From a checkpoint of a small transformer trained on Wikipedia.
Size: 16 layers, width 192, 3 heads of 64, MLP 768 tanh GELU, vocabulary 6539, 8.6M parameters.
Architecture: learned positions, biases, tied embeddings.
Training: 315M tokens, 4802 steps.
Each number is 128 + 32 x the weight over its row's rms, rounded and kept within 0 to 255. Layers, rows and columns count from 0. Numbers have three digits each. The size before them is the row's rms in percent of the matrix's.

# layer 11 attention value, 192x192, rms 0.171, rows 180-191, columns 0-191
101:121095081102155097204123110111093154112130107129113125162085123094189158100129103044159072118159119161187114093120073097151138149124126152171129128154156158098100169218128108071098130161137150139100144157153083135114072131206128143148141127103109116143097206106158128117121112069064156176115120087117136133164088105200132117107090144186114128141135126114122154079166160084148128202082115104188119097178116113142183139137167123112199118111122135158115149116088132109093162075167088104096129055123149092165134131125176113128142145099111136163150072087092139171149137134149150109
103:093059138128189195195099141120170200133082088124100130101084136165134118106126180115172153067109059144173144133057102145129125127083095179110085144111142150107154093126196101117097082103160121116173141147089130109101153148148143117118125085114154144166132119143107068081157121125085147090193147090116094130123160163141108136135111147151124064128124144120124103123108076107124156148150099121133155183078137136121090134216136176108110174076105113105170131189119108169102078147165138091098121139142122127114145130179158157118068186103199100136157120101149160067137157170089138155
096:129153089138109137086160118128152130107140124163098102184102141082183079121098121094079121095136183166151201118165109066147096140161138103106146150100210181160137144105086078133086092107117081127134150144084085126162107151166095100073183092120153097124158072141075126131184151113154197162127137169146129146163135113110113134108166177147122089114145087128125137110066168081152174123194141096155073163058107106179103141060083102093109171187096080112182132112169112133113070119185128099086138107154161168121132177173126102128125141140146127138100101127119144122141157107122167124
113:167108134113172108104068161120161131156166131169116164193129125110127145139134138116166121097107111133138167156143082099193189138140080127071080188101109098123052144151151158132084111147141094144107108125149160073158133136176136111132145134161140143124141121148119134123118079133142111125132110085120188113100172122043182117079147131150149101089129135149170131152117114126139115064079098125080128118198161147195113105116055136151124138165091068143112130133112172115091158079104184144153124073124113036125128179136070138108168183124114142163118110095061089133177111159187188115
108:056080122140115181124141146138193179147089113126088123150120123091107206119124168171070127123103142070137148185084121086190146106142108146117120124137109134172104142077139115180169102119178092093148167172089113202149131167099133105130092158116121046120092123089108135096153081190157118133137085094126107100122153098092157124148094149099071177146171102133128075106198134125124088128155116171177112088086123160155114109142161133086119216146169124112114113125119200095125103157148170148134093105135138121080109139108117138176106211102171076116094122146119156149139112161115109147
108:078122138124156122136163127067088117104150135118073080137084139079177130126104135192100149105157177101114085092176110199125104134071121065095105077117118174147157125092136141148096134158153154183108059152141154142129063130107094101136156085099110144138108159125094137163197128138069100125140154125111166125109145161109130104126178162062145157110125130145103170099140161069096140134135146051200172158150120110165101141118150172138104092091096104123118105146109133139131141144142190146149111087109163181128139080126069160103205150075162159122188131169141095102175110188157140086
107:136131065103099061120105125108094105114117099102157111133151153110177081143117097143091128078137096106134077131103162168134141110110102100139103161121129113089066196122157077086086156159170058126120202153133188067094107132156119100169113165157079108105110179107184069101182105165153131157185155141104158182154131101124145114173092096136163161133109131070108149213116153123136084138137179129178157105052124103101165121145149111114120119198052131161140159105146122081111149205123121151108178106114127098105146131124135115110148148153119164152196147152097157136161108112125122108
112:138096083078104134129124125124060146121101072141129180094178092171098131163069135169145090155116188145155165136140099095151204066058163100081189112136065183082136173150112186144096089140158111126148125095076120103061133190146121109087135100171141160181173145181098089129090109130120122115080160116165118129177075130160154134075152129101105133180132111112093088106212166147137149134151124147125144154115199068099146143115166143157114155132133103075168154131127104114114134112137092134155172105114101063111132123119141134149124103126135165172161108140126119140094122083168087151
107:081106150125100181100097091166128129135135125130180102147147131117091142116213179129123113137149125105108062146130185111075138178155121126163151197062159091113119110042137122144110080101083129123144153109106143127088135112129136144094096110148094112106139151155139093100151141126136149180179157121172145146163130128124121160040107130105144103101156113128109158129102132144099165126145143117176202218114132144237128152166166136084158095061166066086104157129075119166106137128136088126099118144136139107114153138177077218146073110134080161126110131079130124124130104091083132140
106:096142164151099067189108153152091141116126126089098129191089159132212115116192121120112158140084068123063133124175160134162164094156163083127172181129130121091131177155181104163188102105136105124137090122157119140068127114090098109149078128091123158142131129126135084125112175135179130105144115147115137165130106096137123081124143133097084138075147182163119146101145142125072163133107094147150141083153112110076075125190068095109143143080161101103103169161169163119186100104151170107100196106081086165103192155099170167093113169144147082159141103128110163103092119082132173118
100:148127071100183088102144152127082139113121126147110094138088150073073091136180143146148104133127148136159154109126159132103111111097136117146128112057108060084138143141104133114077142121173136113126184169165138162120139189138148139128158131129124150174091179117139148131095127119121123093110095173129128112155180189108138167081128143123171147117084165091116158073136103186059094170144112089100057120202194087114140122091126107125102175127069173053077104106078158127146070110108130118131149157104208143148141189095135136194140095201157108121141143165078149124146128130097176143
108:157206129057109089060121076160106103149122119162160192100140125140118126134086093135115141165173148191125115167149145137114146137133077150129166124120095072083125177123139118126121178103149114130160148150072152132112078135108080129075128141119113130122035136178107098103091135123142153091203145167155137120141207101165105077117133096085134131156136106148120135100101106126148095119153080146149175144154120155122162056142172142107118171148193146095131114080124149030098116119056143167132153177076117195123145114169151154117071111113137160124119120089124077144160162139134176158